{
  "norm": "rmsnorm",
  "doc_mask": true,
  "dataset": "wikipedia_en"
}
Each number is 200 + 40 x the weight over its row's rms, rounded and kept within 0 to 999. Layers, rows and columns count from 0. The size before them is the row's rms in percent of the matrix's.

# layer 2 attention query, 128x128, rms 0.426, rows 0-27, columns 0-127
068,208,214,203,255,268,190,233,208,209,173,231,163,148,215,151,161,180,104,205,251,250,186,187,256,250,143,247,176,241,222,178,165,180,245,236,219,161,145,200,179,136,195,256,199,198,160,239,237,227,170,201,104,182,234,240,247,216,185,218,268,255,230,212,304,204,172,174,197,234,219,178,242,197,246,139,303,163,238,121,224,199,205,150,150,213,189,256,139,206,259,132,211,228,152,180,220,152,196,210,230,239,250,200,259,247,161,222,151,166,215,186,199,268,150,197,202,179,172,210,263,266,190,210,185,127,170,203,209
127,235,150,214,295,110,178,185,152,267,221,203,160,217,219,190,216,272,225,118,177,271,179,255,214,283,189,170,211,196,210,165,222,155,185,195,248,211,164,223,218,161,146,207,182,226,188,190,185,163,207,238,250,84,227,194,210,144,198,188,218,170,192,225,142,194,175,217,223,186,207,138,114,219,285,168,185,266,121,192,179,149,190,177,241,160,187,250,227,196,213,252,157,196,236,235,234,117,117,251,166,163,212,165,146,184,159,165,202,170,164,190,224,162,257,227,194,187,260,186,180,171,253,154,160,234,240,190,206
095,263,167,262,265,116,190,194,176,244,199,243,194,238,242,178,227,246,184,76,154,235,227,248,227,231,180,159,200,205,200,125,249,197,188,152,217,208,183,191,180,186,139,218,214,283,189,166,196,117,233,227,230,141,216,200,263,152,232,217,185,180,184,198,187,210,123,154,222,211,243,131,133,198,268,179,166,236,161,144,143,169,199,218,194,194,165,218,249,164,239,262,193,199,204,248,224,143,82,240,168,189,225,187,192,212,163,183,222,206,110,227,168,156,215,212,186,187,245,164,216,181,289,176,191,208,244,171,224
068,175,203,173,248,167,190,188,161,199,249,149,289,173,201,156,188,186,236,92,181,223,206,164,122,246,229,248,131,185,225,237,165,236,188,166,117,146,217,211,197,174,186,87,152,207,203,142,163,202,213,230,188,158,203,215,234,199,213,196,232,208,141,223,135,141,201,133,265,237,173,134,243,222,215,180,199,219,208,196,254,173,227,203,238,135,177,156,209,249,170,260,221,138,186,153,191,196,159,224,257,232,202,183,224,167,246,120,167,233,200,212,143,148,299,252,176,256,189,201,198,156,181,155,192,266,231,197,230
096,198,179,195,168,225,189,224,259,225,190,185,190,128,209,195,178,78,154,206,236,184,188,182,130,234,218,230,149,156,204,261,147,275,214,162,151,216,185,205,232,251,263,143,188,110,209,227,247,289,197,163,161,257,209,162,172,180,201,224,205,282,170,207,267,219,194,245,209,270,206,182,243,191,138,178,176,220,225,209,206,188,240,174,129,199,219,145,150,191,191,161,194,168,142,143,150,228,281,114,250,287,194,147,265,217,244,208,216,224,208,197,184,211,195,170,218,223,172,195,193,205,171,265,273,199,192,175,253
081,209,179,223,146,229,177,241,223,159,188,223,125,185,244,174,150,197,155,291,210,163,198,225,165,220,160,212,156,218,205,178,177,307,222,215,258,189,206,190,194,220,246,214,200,194,218,275,233,264,157,172,207,244,169,206,171,184,127,246,215,210,136,218,279,184,195,226,160,234,215,182,247,195,196,196,210,270,167,151,196,155,299,138,79,253,221,201,184,221,169,143,223,201,179,183,189,163,205,178,228,288,195,239,238,182,179,241,151,171,102,238,149,183,153,201,166,171,191,237,217,240,147,296,210,186,176,186,237
078,125,208,153,136,238,223,213,144,124,212,171,205,78,216,208,152,164,128,213,266,129,183,158,183,251,209,224,159,218,145,243,146,213,187,220,107,148,222,175,166,208,254,177,227,212,193,221,225,193,229,203,234,244,237,193,160,165,142,153,236,178,148,188,265,180,284,220,202,232,215,144,198,199,136,184,197,159,176,225,203,171,210,167,264,176,189,214,203,208,214,159,218,234,239,111,235,190,242,189,186,282,186,205,147,224,234,179,139,183,209,183,190,232,175,178,224,162,174,230,203,134,146,164,219,121,150,281,200
078,248,169,178,183,200,253,181,225,224,252,189,127,202,209,188,167,219,281,202,199,242,236,214,275,236,191,169,194,164,198,140,264,155,178,230,194,184,172,186,161,205,116,246,251,171,221,162,193,204,201,209,211,162,261,201,261,231,249,167,154,137,198,200,202,143,165,173,225,212,96,150,92,220,244,200,233,161,198,110,168,226,243,174,147,264,204,196,228,226,272,272,274,209,223,275,208,188,218,241,167,131,198,177,196,199,192,167,220,214,144,222,220,226,216,214,234,159,210,227,146,211,282,156,195,259,255,164,241
074,158,215,207,140,247,195,191,200,146,178,120,164,229,195,180,234,169,127,255,187,183,211,259,209,118,286,189,238,226,240,215,204,216,243,138,118,200,222,184,207,219,211,175,187,224,194,200,206,181,242,202,226,162,272,146,183,199,169,192,267,193,194,175,218,250,201,156,185,239,263,249,202,147,200,153,155,175,219,302,313,155,167,226,204,118,175,218,212,165,206,195,154,235,181,156,242,223,245,154,157,159,164,192,147,239,283,175,232,210,236,153,214,194,135,202,111,240,253,199,262,214,175,171,201,194,167,208,139
085,185,230,166,144,270,217,223,228,160,192,186,236,204,168,271,175,201,212,168,204,212,196,159,138,133,211,192,153,231,158,295,166,274,205,190,215,196,216,190,212,267,186,193,257,87,201,205,162,270,157,188,157,217,206,166,185,194,185,198,213,210,240,199,231,201,249,216,166,268,165,197,194,251,200,133,227,192,203,240,218,240,209,160,180,247,157,199,157,214,211,201,219,269,115,134,123,238,249,136,202,222,171,83,215,226,227,272,260,100,178,170,207,192,185,147,200,197,219,158,142,194,206,224,217,135,177,257,206
091,180,281,201,272,143,261,209,190,246,165,163,216,257,150,281,195,199,259,133,286,226,215,158,220,177,184,254,204,167,201,254,162,218,195,210,209,201,133,208,228,195,241,210,247,177,170,154,218,134,178,215,232,165,201,201,139,191,231,217,152,192,240,157,295,173,249,193,196,234,149,200,142,215,224,208,201,181,144,218,227,287,188,215,259,142,173,162,236,189,251,200,245,192,237,303,192,148,232,241,228,218,189,167,177,200,247,287,249,174,161,210,199,252,269,230,269,183,202,178,190,142,260,196,159,160,198,189,162
084,123,243,204,209,177,175,267,139,206,210,245,207,167,182,238,165,218,202,195,261,150,209,203,100,160,227,243,107,253,218,211,191,210,212,214,251,243,224,200,243,125,129,197,229,204,154,246,222,245,241,184,168,228,124,160,203,202,208,191,208,227,186,254,182,216,236,195,193,167,211,225,222,156,261,190,184,260,208,224,216,275,146,253,168,228,244,195,144,241,172,181,165,168,156,149,160,203,192,224,170,276,222,267,215,217,172,224,125,171,239,147,185,242,206,114,262,149,202,226,220,257,140,199,171,292,168,268,207
105,178,228,154,214,254,226,178,161,113,227,224,171,233,173,210,188,181,167,227,235,138,219,160,197,204,223,202,204,231,187,196,245,269,185,222,181,261,241,191,212,142,174,178,220,204,251,196,227,201,236,275,187,233,226,204,205,298,200,234,200,251,177,221,210,193,151,143,249,105,170,240,288,272,211,206,133,168,177,182,211,214,94,162,170,252,234,226,116,172,190,210,199,206,156,229,164,172,256,203,203,296,173,240,211,149,254,200,189,222,248,173,185,225,194,276,242,180,219,164,207,280,162,205,185,239,208,295,135
093,216,214,214,198,215,209,232,255,205,190,141,241,202,220,174,198,129,197,263,130,126,245,185,168,200,264,199,196,130,180,275,243,234,262,183,233,254,297,180,164,326,151,192,241,157,208,144,204,242,184,218,129,242,192,217,192,213,112,225,135,187,218,241,231,278,184,215,203,155,191,163,227,193,164,154,184,155,286,193,145,229,199,229,164,194,143,275,181,134,165,162,175,184,215,160,148,227,244,185,185,196,175,145,210,200,189,175,212,226,278,212,153,181,188,163,231,225,204,199,265,246,146,222,201,196,216,225,189
083,218,176,218,243,242,255,191,174,243,155,113,176,198,226,216,179,155,205,130,214,241,218,226,262,285,150,263,220,190,204,205,154,150,213,271,243,195,212,144,185,246,213,215,190,198,178,164,224,165,237,250,185,123,264,142,265,146,179,223,183,213,211,202,235,231,231,155,237,173,234,180,152,178,224,222,158,238,189,218,145,174,175,272,222,178,203,210,244,138,253,155,181,237,227,276,250,155,246,169,190,122,213,213,179,200,201,208,264,100,123,212,197,215,216,238,150,202,237,274,254,249,159,200,268,214,147,193,228
099,240,182,216,153,208,167,261,237,180,185,212,194,186,263,214,165,193,167,134,201,196,187,199,145,99,253,195,236,204,197,197,134,235,130,150,205,165,145,275,218,167,147,222,188,189,242,245,165,209,196,132,166,241,101,124,208,186,159,181,262,185,177,220,229,176,247,241,132,239,251,155,183,142,168,174,286,242,165,238,258,190,223,208,186,238,214,168,190,213,179,224,205,219,160,146,179,256,169,158,183,197,168,136,177,212,161,181,195,203,173,205,230,169,141,132,128,295,138,199,169,209,202,173,257,251,173,191,258
106,223,161,186,232,129,188,183,182,227,158,223,216,160,217,201,198,207,177,175,245,187,212,240,219,277,165,185,196,136,251,163,268,160,252,243,211,191,112,174,215,206,198,173,168,229,163,187,236,243,274,282,153,245,148,237,211,203,199,219,224,244,149,234,105,178,170,190,216,236,276,113,85,149,219,217,220,165,185,197,171,192,253,157,190,156,218,266,226,228,190,251,161,182,214,226,199,179,158,180,114,142,138,263,177,194,188,241,151,207,190,216,192,169,227,258,243,234,154,201,164,153,244,291,186,230,209,220,220
101,162,184,198,232,163,167,217,224,176,177,177,196,191,234,138,212,206,162,199,224,212,173,206,185,141,308,227,153,291,264,266,200,217,202,176,175,283,198,227,257,162,260,245,221,279,219,210,269,257,226,155,200,161,232,166,174,252,241,207,195,162,179,244,194,228,226,252,186,157,239,209,253,197,286,226,176,185,190,145,219,209,194,192,164,186,212,160,201,179,154,193,193,130,215,177,201,307,195,198,232,226,198,255,247,196,239,193,129,203,162,209,159,192,181,120,205,188,260,85,152,234,121,134,226,196,213,186,159
097,212,235,196,198,200,217,248,159,234,179,234,178,204,212,146,173,169,205,175,289,210,251,200,112,205,169,205,146,128,121,122,213,139,254,203,252,204,148,229,195,239,161,163,245,196,166,230,293,205,163,185,205,185,112,238,198,112,105,153,177,153,250,245,215,207,198,240,172,182,144,191,170,191,257,184,168,174,222,232,218,257,202,304,224,162,195,210,232,180,210,218,198,122,222,163,195,214,225,270,196,169,224,151,246,211,173,237,169,277,247,188,186,183,142,217,229,184,149,263,220,207,130,201,212,237,194,190,178
104,170,135,159,213,204,226,157,271,187,213,219,190,195,183,206,231,176,231,163,160,258,193,169,180,202,229,137,119,220,205,185,199,159,228,149,174,184,272,224,240,200,157,199,244,274,147,211,135,152,208,176,204,147,174,198,206,270,224,206,193,202,220,237,221,269,158,230,247,138,161,169,184,214,183,231,200,212,315,259,185,211,151,243,209,202,213,183,255,191,213,213,258,214,139,247,214,245,197,161,171,241,232,206,244,142,213,140,120,214,153,291,198,191,126,106,263,256,241,180,217,179,188,166,189,229,158,182,291
100,201,225,214,150,226,159,104,202,156,150,153,201,228,130,231,267,234,241,219,198,185,196,237,152,135,302,246,212,196,217,217,198,144,204,200,172,143,227,290,207,123,161,174,213,226,176,224,202,216,217,159,253,223,143,218,127,231,277,241,195,192,112,110,184,166,205,264,199,216,255,237,222,159,169,225,182,168,227,232,169,198,192,238,195,172,207,232,104,178,224,169,151,252,219,245,239,194,179,159,220,206,230,159,223,227,161,201,246,233,110,175,215,182,263,195,231,202,139,150,258,208,203,237,261,186,204,218,175
107,208,236,258,260,232,211,197,223,187,241,205,233,287,169,196,228,201,226,264,183,243,220,202,238,217,194,120,226,212,138,177,275,136,278,201,221,191,154,128,198,179,171,181,138,169,220,248,219,175,262,218,183,179,184,135,148,132,164,160,227,202,199,175,235,240,145,235,220,192,229,131,160,176,186,229,251,181,162,168,229,205,247,173,245,265,129,219,235,213,255,208,193,167,233,125,278,204,137,115,198,288,209,129,149,220,179,207,197,179,222,268,179,188,171,172,189,193,131,155,238,194,209,192,141,211,243,243,194
104,242,143,208,210,231,199,190,243,249,162,214,179,150,253,213,223,171,173,180,259,217,273,221,184,264,192,162,221,155,259,216,138,184,142,151,163,143,213,204,211,129,150,215,216,245,236,202,182,234,301,124,152,149,284,211,274,163,212,199,135,203,263,255,164,190,240,211,199,127,182,181,250,221,241,206,226,250,206,229,203,159,183,182,242,181,172,155,150,175,257,212,182,222,183,193,280,224,169,234,245,209,186,131,161,232,137,211,204,164,182,148,238,187,189,256,150,207,239,124,218,223,293,181,255,224,217,203,214
102,213,253,234,170,170,189,135,204,145,264,214,209,225,240,255,183,205,213,202,213,237,213,233,179,195,227,230,149,172,184,185,246,169,183,165,270,161,264,208,203,181,142,234,191,183,190,247,207,236,207,272,169,148,225,132,181,177,203,202,217,193,196,224,155,212,177,200,212,245,183,150,224,158,282,182,143,197,179,278,222,197,219,233,289,176,127,148,240,215,160,216,125,174,190,240,243,233,216,297,264,201,229,148,174,167,231,132,198,192,191,168,219,203,209,152,311,326,199,226,229,212,224,227,212,210,298,187,251
108,222,202,198,154,201,171,128,206,162,117,202,184,222,161,176,190,191,210,237,131,228,279,197,197,186,176,221,255,175,237,198,133,238,105,166,200,107,229,233,236,206,230,207,145,127,220,277,268,175,178,122,203,224,187,208,169,292,253,166,141,238,221,199,241,239,192,196,193,172,89,261,189,199,159,218,216,175,218,201,259,263,191,212,196,213,178,181,177,186,232,193,204,195,190,227,242,246,255,205,239,170,188,216,274,197,264,243,114,210,259,173,216,201,264,239,212,155,201,276,225,195,138,198,238,237,213,184,166
102,214,144,221,232,258,185,202,189,278,188,199,131,136,169,206,194,204,200,95,176,128,200,198,255,263,229,137,199,208,282,181,197,166,176,211,209,193,157,177,269,187,170,209,197,245,195,199,179,231,173,248,184,196,129,230,169,147,104,228,185,133,224,232,176,133,216,207,177,262,212,197,183,187,225,234,233,253,287,161,129,226,153,132,178,207,190,230,203,194,261,163,224,219,282,246,146,184,167,154,188,226,134,164,255,232,229,205,215,186,205,188,236,197,237,200,191,118,120,230,212,208,227,188,174,187,118,232,254
109,122,176,143,206,237,243,223,289,189,185,186,216,200,110,144,175,280,250,206,212,169,234,127,160,119,233,231,241,208,214,158,137,204,172,262,218,136,263,179,226,197,226,272,211,133,175,187,212,202,122,145,148,192,189,195,197,267,304,225,222,170,196,148,181,228,197,183,169,148,173,216,188,179,193,225,266,200,193,198,219,277,180,161,168,239,222,149,206,223,234,213,217,233,184,165,194,205,205,172,234,238,244,206,283,197,201,218,144,205,233,187,206,204,162,167,234,243,111,265,194,191,168,153,217,151,144,257,169
100,216,239,203,170,302,244,204,195,164,224,139,219,157,178,174,191,216,133,256,200,215,183,201,183,244,222,264,208,205,177,178,190,255,185,239,172,267,191,151,101,161,250,126,207,207,229,213,231,215,208,253,303,203,243,220,158,157,234,140,195,199,232,201,143,172,202,233,173,272,247,205,188,174,244,267,150,238,116,181,176,236,219,217,229,233,181,175,204,227,294,140,133,162,216,271,229,179,216,216,219,189,214,188,148,246,244,278,267,232,167,151,193,152,161,209,159,160,170,203,158,145,199,189,203,136,238,187,223
# layer 2 attention key, 128x128, rms 0.424, rows 0-26, columns 0-127
117,242,181,217,180,171,182,159,193,180,189,134,194,86,181,260,190,144,210,309,237,183,284,180,239,217,208,211,160,227,180,245,158,209,176,199,169,235,133,211,214,246,216,182,190,196,194,237,201,207,162,120,197,265,161,158,156,245,232,231,184,229,269,168,250,200,240,198,172,151,207,219,259,159,157,239,291,221,256,186,215,161,264,270,236,243,199,164,215,221,242,172,164,231,221,233,172,272,232,171,260,167,167,246,259,252,275,224,210,175,237,154,117,217,204,204,195,208,221,248,217,260,141,214,227,204,170,220,244
092,175,215,277,161,259,223,222,268,203,193,280,255,273,149,170,191,239,178,145,165,176,193,265,140,181,152,213,176,201,193,187,128,245,276,175,207,150,296,203,189,89,177,222,276,235,187,166,228,240,183,207,189,197,202,278,205,217,214,216,220,181,146,179,232,207,144,198,190,224,161,228,186,229,208,162,151,126,133,146,244,230,158,150,187,133,174,210,172,173,154,200,216,156,138,175,222,196,187,249,207,238,170,135,231,146,167,180,163,172,179,267,190,221,155,166,261,176,161,173,137,176,189,196,191,248,247,203,178
097,130,203,196,183,217,215,246,252,182,170,259,215,251,204,155,154,221,149,208,195,193,159,233,156,160,196,211,181,186,189,159,145,218,194,166,138,247,267,215,128,177,259,265,239,176,218,213,238,209,205,198,210,270,239,263,214,174,230,197,171,183,167,210,171,181,174,213,181,205,166,242,176,201,132,216,137,190,175,225,288,199,116,147,120,208,231,177,156,241,198,198,270,129,139,163,172,224,260,157,142,295,173,138,196,127,210,215,249,195,160,259,216,240,208,196,240,181,108,151,107,185,171,212,198,181,230,200,193
077,173,244,207,180,229,158,248,229,262,175,237,251,272,231,173,219,177,176,137,227,236,138,257,231,178,227,222,167,204,174,153,245,208,233,176,179,234,326,189,169,187,196,222,251,206,205,210,229,208,229,223,263,181,220,195,212,176,202,205,143,106,201,210,167,239,147,231,140,202,138,235,130,226,213,223,144,181,205,238,199,261,180,131,171,230,191,209,211,175,208,226,219,168,147,141,201,137,175,234,135,248,234,173,203,93,126,209,156,241,236,231,246,192,206,192,169,207,174,139,112,151,228,197,147,197,226,185,111
083,203,188,180,314,192,221,149,208,182,184,147,190,161,185,181,272,264,225,171,195,191,206,148,254,218,235,150,221,138,257,195,239,159,170,184,244,268,131,231,199,208,150,147,162,223,182,203,168,179,177,215,179,190,148,202,169,230,213,200,258,192,303,246,238,189,222,173,130,180,221,219,162,177,174,155,277,248,156,171,194,204,207,238,288,263,139,221,254,204,227,223,102,196,303,228,197,246,164,201,212,150,231,187,149,264,133,206,188,209,233,189,181,206,246,235,211,201,225,210,286,185,246,227,201,215,213,188,139
085,182,193,212,269,188,252,189,142,214,193,168,254,157,157,246,242,222,187,241,245,235,282,138,228,256,231,222,216,189,201,195,202,155,203,178,248,249,116,237,267,256,199,165,190,232,194,225,149,239,208,202,249,180,215,213,231,213,179,234,169,230,231,224,220,215,222,199,181,194,263,257,243,104,172,250,254,241,266,189,276,173,223,174,269,149,139,182,176,199,240,171,187,187,319,209,172,258,173,191,262,105,244,200,149,240,222,218,198,226,172,187,124,219,251,176,212,215,171,229,188,237,156,197,197,240,262,220,138
081,273,183,234,193,265,177,146,205,232,181,158,150,199,245,229,244,232,174,234,195,160,235,211,186,169,242,209,228,183,170,264,190,178,167,253,262,164,216,182,177,252,216,157,283,228,183,201,189,151,267,159,144,229,188,166,172,214,160,140,233,170,136,200,180,236,220,149,158,232,256,219,205,178,207,201,220,227,224,220,131,237,235,255,253,242,159,295,225,212,282,169,209,228,213,178,209,225,169,200,242,82,180,192,154,227,168,209,219,164,263,142,198,120,232,198,179,210,279,184,260,196,181,217,266,169,112,188,255
106,128,201,170,224,196,190,222,244,161,214,242,222,246,154,123,194,208,220,181,186,169,218,236,168,153,184,184,215,165,193,154,164,161,211,143,172,233,211,216,260,110,235,261,184,168,199,209,246,233,190,190,192,203,197,286,186,156,233,167,179,166,171,198,260,195,208,167,165,154,168,277,239,180,186,183,170,131,131,173,320,183,104,157,191,207,330,176,151,237,207,200,152,183,251,208,199,169,197,166,198,237,231,213,148,158,187,237,211,201,214,196,199,308,223,265,185,155,160,218,212,164,168,146,143,200,256,245,194
081,226,116,159,192,146,121,213,172,272,198,173,207,225,209,256,172,177,172,138,237,288,197,212,221,226,163,223,182,163,207,253,199,257,161,200,243,223,186,242,178,200,155,144,201,226,214,166,197,178,199,231,164,301,239,162,200,182,161,111,258,220,265,193,243,150,238,241,173,252,245,176,167,183,189,156,177,209,214,163,177,221,160,200,250,264,183,184,211,226,234,158,211,134,254,250,114,220,157,173,221,143,235,189,264,173,139,107,156,165,233,190,196,189,225,187,226,215,209,267,224,279,136,198,184,213,197,177,266
085,191,143,200,165,220,164,143,151,177,192,169,154,185,127,243,232,150,171,217,157,232,237,141,178,218,239,200,240,152,223,225,224,176,201,159,206,215,151,275,291,264,175,188,126,206,128,184,244,208,247,254,197,118,188,217,267,212,168,188,213,276,179,221,260,276,214,171,195,244,177,148,148,144,243,217,244,143,172,231,159,246,207,236,278,214,174,169,170,200,237,194,207,168,252,260,111,209,228,178,186,152,224,217,157,139,135,193,203,172,197,175,150,174,192,182,195,211,252,230,259,168,222,210,208,218,212,174,298
093,184,182,276,191,148,141,164,227,197,223,216,191,173,187,201,292,140,203,195,177,221,154,174,252,213,248,190,185,181,217,179,212,214,146,243,156,196,205,277,193,278,203,162,104,165,207,177,276,128,244,233,171,146,164,152,260,226,143,191,115,262,199,196,223,135,225,148,205,169,171,217,190,236,182,209,190,171,193,197,147,252,273,264,161,195,161,156,207,180,115,218,122,217,142,243,204,128,236,162,205,184,229,209,190,213,185,234,212,115,280,190,207,192,242,195,187,160,249,221,216,249,219,222,237,217,195,129,221
084,209,215,218,250,188,230,190,213,211,271,182,190,148,243,210,235,187,191,292,255,239,245,203,215,221,200,166,220,140,209,209,178,207,181,218,235,255,219,100,187,190,172,219,207,165,178,208,173,164,203,165,186,184,232,149,222,257,159,187,305,168,135,156,222,209,186,124,153,192,190,169,186,169,256,196,281,158,199,227,140,193,232,228,256,250,132,280,267,239,295,140,156,219,181,204,143,224,218,178,211,199,147,172,204,218,189,227,200,173,121,204,195,199,142,242,166,318,222,180,242,232,244,134,208,165,157,181,186
094,257,148,203,197,256,227,211,273,216,217,149,249,228,150,130,134,137,204,214,251,201,143,271,210,177,224,139,226,254,196,165,190,170,184,159,205,232,217,134,220,231,250,234,255,227,159,213,239,184,182,241,156,201,171,263,150,231,172,243,211,171,216,259,235,200,194,274,174,159,228,222,240,229,142,173,225,168,135,187,202,199,151,178,161,192,262,135,257,279,232,231,168,219,269,191,149,253,213,204,209,311,199,239,227,218,147,238,155,227,213,241,232,277,186,163,227,167,203,142,252,161,196,230,181,192,246,239,174
093,342,183,174,207,170,201,213,166,189,183,206,191,228,194,221,201,170,154,116,277,191,167,161,208,244,199,189,202,204,210,244,223,159,165,203,176,193,82,217,169,231,141,186,162,143,202,212,173,254,300,199,182,237,169,216,248,238,146,254,201,214,254,278,140,161,213,246,124,185,197,183,195,230,159,187,235,267,159,166,133,207,213,167,259,184,221,133,275,186,187,218,225,190,241,219,215,233,182,223,207,172,206,237,220,246,228,250,134,145,166,101,193,235,237,229,203,167,189,215,232,257,204,239,156,174,222,164,180
085,195,169,214,189,279,186,156,203,217,198,231,186,233,187,171,208,190,204,157,275,210,129,244,249,204,259,121,175,204,179,146,260,185,173,186,177,182,172,186,196,169,203,141,217,186,210,207,187,284,241,153,126,202,203,280,203,218,137,145,183,250,175,234,179,202,247,184,164,166,209,318,241,170,194,243,262,175,259,158,240,174,311,207,165,278,205,169,176,236,176,221,127,187,123,232,105,205,222,171,175,236,179,233,214,209,163,167,183,175,259,150,190,206,192,195,289,187,188,175,165,204,184,243,147,204,223,253,219
113,215,179,177,149,192,140,200,122,274,221,268,217,123,179,178,223,131,258,226,289,151,179,186,191,300,277,164,176,256,179,216,237,213,228,143,193,221,171,196,231,205,205,209,173,246,154,201,185,156,279,204,205,188,209,215,228,221,153,143,190,223,138,258,185,167,245,173,217,199,177,192,266,209,164,184,260,180,173,216,172,246,279,238,239,242,190,182,255,278,232,202,185,181,193,223,132,164,205,207,232,256,216,188,202,138,207,210,210,128,216,125,222,242,194,230,215,262,276,168,241,205,251,213,160,158,216,221,273
102,220,142,200,220,242,204,148,189,197,249,263,274,185,201,121,168,192,236,123,246,182,217,253,251,245,163,189,137,252,193,236,257,228,226,204,153,232,147,157,184,213,158,239,166,172,175,190,131,161,255,137,180,195,213,219,193,186,97,216,165,136,150,193,146,134,168,210,206,183,263,184,282,219,177,153,232,244,175,176,216,148,178,156,176,204,182,186,232,279,263,195,171,162,173,173,198,214,255,182,195,297,209,186,189,142,206,163,142,183,192,181,259,223,209,199,225,201,157,203,160,153,208,164,142,180,221,285,140
094,241,198,113,151,170,252,167,224,209,245,119,210,138,183,297,196,234,137,142,191,247,219,236,155,175,224,197,171,180,189,182,159,132,187,204,155,190,201,208,153,197,207,208,131,235,276,194,201,229,180,180,281,236,238,159,155,116,224,198,249,144,177,163,233,125,219,179,122,169,200,172,232,221,189,117,223,228,207,261,218,158,195,219,210,200,95,215,153,233,166,169,218,167,230,144,205,204,210,139,179,168,154,131,269,211,149,185,257,208,188,193,217,189,225,254,210,206,192,231,219,132,226,214,228,167,141,177,156
091,258,188,251,276,162,212,161,230,236,136,227,163,195,209,231,260,259,196,186,141,207,298,192,129,272,210,214,200,217,221,213,267,178,219,197,242,151,178,159,208,135,159,177,228,221,192,180,230,297,162,157,183,251,173,200,229,226,232,213,219,221,247,249,214,210,204,252,209,170,203,212,206,171,272,249,209,192,136,134,203,200,189,171,219,204,193,219,204,247,170,117,274,246,180,140,152,157,153,210,158,210,114,172,163,234,260,271,166,174,177,162,224,175,239,232,154,185,178,238,161,175,198,142,166,105,219,235,243
094,183,292,286,185,182,218,191,95,196,187,200,223,200,152,207,191,211,135,131,158,282,175,193,140,228,184,204,187,271,194,261,162,150,176,137,187,232,234,229,144,217,261,234,166,221,189,203,131,211,216,191,173,265,147,110,261,225,167,205,221,159,196,164,217,235,160,177,184,246,219,181,155,176,236,188,200,168,222,221,235,202,119,157,217,235,249,173,138,170,183,195,229,188,176,151,241,221,143,192,274,289,194,111,263,178,263,175,189,220,221,216,213,212,183,268,150,223,218,194,197,241,151,158,209,178,191,191,240
098,182,180,260,229,209,196,188,230,227,238,206,280,235,169,182,238,233,269,202,196,237,185,117,295,202,232,200,262,219,269,179,186,249,123,233,126,218,234,191,158,250,197,219,243,195,196,215,183,110,163,289,148,204,270,209,233,193,250,207,244,275,206,182,248,238,185,178,206,142,151,152,207,183,188,130,171,246,174,239,218,255,133,132,266,259,176,210,213,207,225,172,254,161,168,196,190,264,231,204,219,176,180,147,129,147,220,120,183,184,157,231,206,142,217,231,203,205,228,166,206,218,189,202,139,180,157,214,223
102,192,209,201,169,210,200,199,199,171,173,299,185,238,209,202,226,228,155,158,179,194,182,203,175,204,198,154,209,228,189,213,226,222,214,136,170,156,328,176,197,200,163,180,254,252,93,164,224,124,258,197,192,231,238,185,190,226,194,186,227,216,192,179,183,263,258,198,196,182,191,185,115,243,164,260,194,218,233,170,148,222,213,145,153,106,134,197,198,193,307,271,250,153,243,213,209,183,264,286,216,146,173,241,177,169,212,214,261,214,236,237,125,190,240,167,209,223,157,200,257,204,271,213,206,147,219,237,212
091,236,159,211,144,257,167,299,221,184,130,293,202,167,196,198,231,209,245,242,220,181,118,236,228,214,217,170,238,227,181,273,292,224,242,182,239,192,178,206,248,166,213,175,193,203,199,142,293,198,253,224,180,146,203,171,160,166,245,168,173,192,230,138,231,83,164,197,213,205,190,214,171,236,208,221,247,187,175,242,200,191,139,177,179,177,162,201,183,163,177,322,162,199,193,211,148,260,211,240,184,230,177,178,193,243,204,231,189,167,325,164,214,187,157,223,199,162,219,239,208,202,181,267,245,255,203,214,187
094,304,189,266,245,158,223,251,154,242,197,238,182,230,149,288,160,186,178,188,191,260,134,188,228,239,207,166,178,212,192,214,170,197,179,173,172,199,168,201,159,186,199,211,124,219,157,109,199,227,242,143,167,174,264,173,227,199,181,203,106,199,147,206,215,201,233,256,177,154,167,238,181,263,238,191,182,174,208,200,215,243,140,101,263,268,206,144,212,259,252,248,177,206,154,149,257,226,225,219,175,137,253,239,143,248,163,246,212,204,194,212,157,184,179,175,198,260,189,238,229,219,162,147,206,203,270,158,152
091,271,262,164,147,182,230,251,191,159,127,247,220,167,159,224,172,188,187,262,127,271,271,183,187,271,163,178,230,212,179,276,215,169,151,177,228,197,149,223,189,224,209,185,308,200,232,230,221,236,263,208,139,141,209,247,204,162,225,212,249,142,279,206,291,233,205,226,210,206,237,228,118,176,175,210,158,215,305,208,222,199,206,187,228,164,213,163,171,201,177,177,254,195,206,182,161,220,135,180,261,124,237,215,204,156,191,168,222,271,210,165,143,239,233,181,166,182,187,236,206,200,207,236,235,158,215,226,143
099,210,236,222,209,184,236,259,227,254,147,209,192,165,229,234,228,229,159,173,193,197,258,191,179,199,190,210,170,167,241,162,226,222,175,138,193,263,182,158,175,126,210,257,230,203,180,266,199,167,214,247,172,148,217,193,212,188,257,222,231,192,208,219,253,166,181,188,244,167,226,113,229,269,250,184,186,181,193,147,289,178,179,223,187,183,258,225,199,130,108,205,285,235,190,237,232,181,192,174,138,230,246,162,128,150,247,164,192,248,178,285,286,279,228,201,228,211,252,113,190,118,220,184,235,232,174,147,195
101,188,256,199,141,225,208,217,262,147,184,140,196,228,156,189,192,178,200,128,163,183,232,203,139,188,188,133,155,92,198,186,210,217,251,168,181,178,182,148,256,153,211,181,186,168,206,250,104,201,240,169,224,167,260,163,212,208,205,182,135,205,148,165,169,145,214,92,244,133,117,178,184,204,278,244,175,186,241,156,184,204,234,234,236,270,219,285,227,218,177,212,195,187,253,225,214,219,280,213,240,150,158,253,134,218,210,166,195,238,236,218,187,203,237,180,188,191,222,279,209,204,232,191,184,206,202,208,296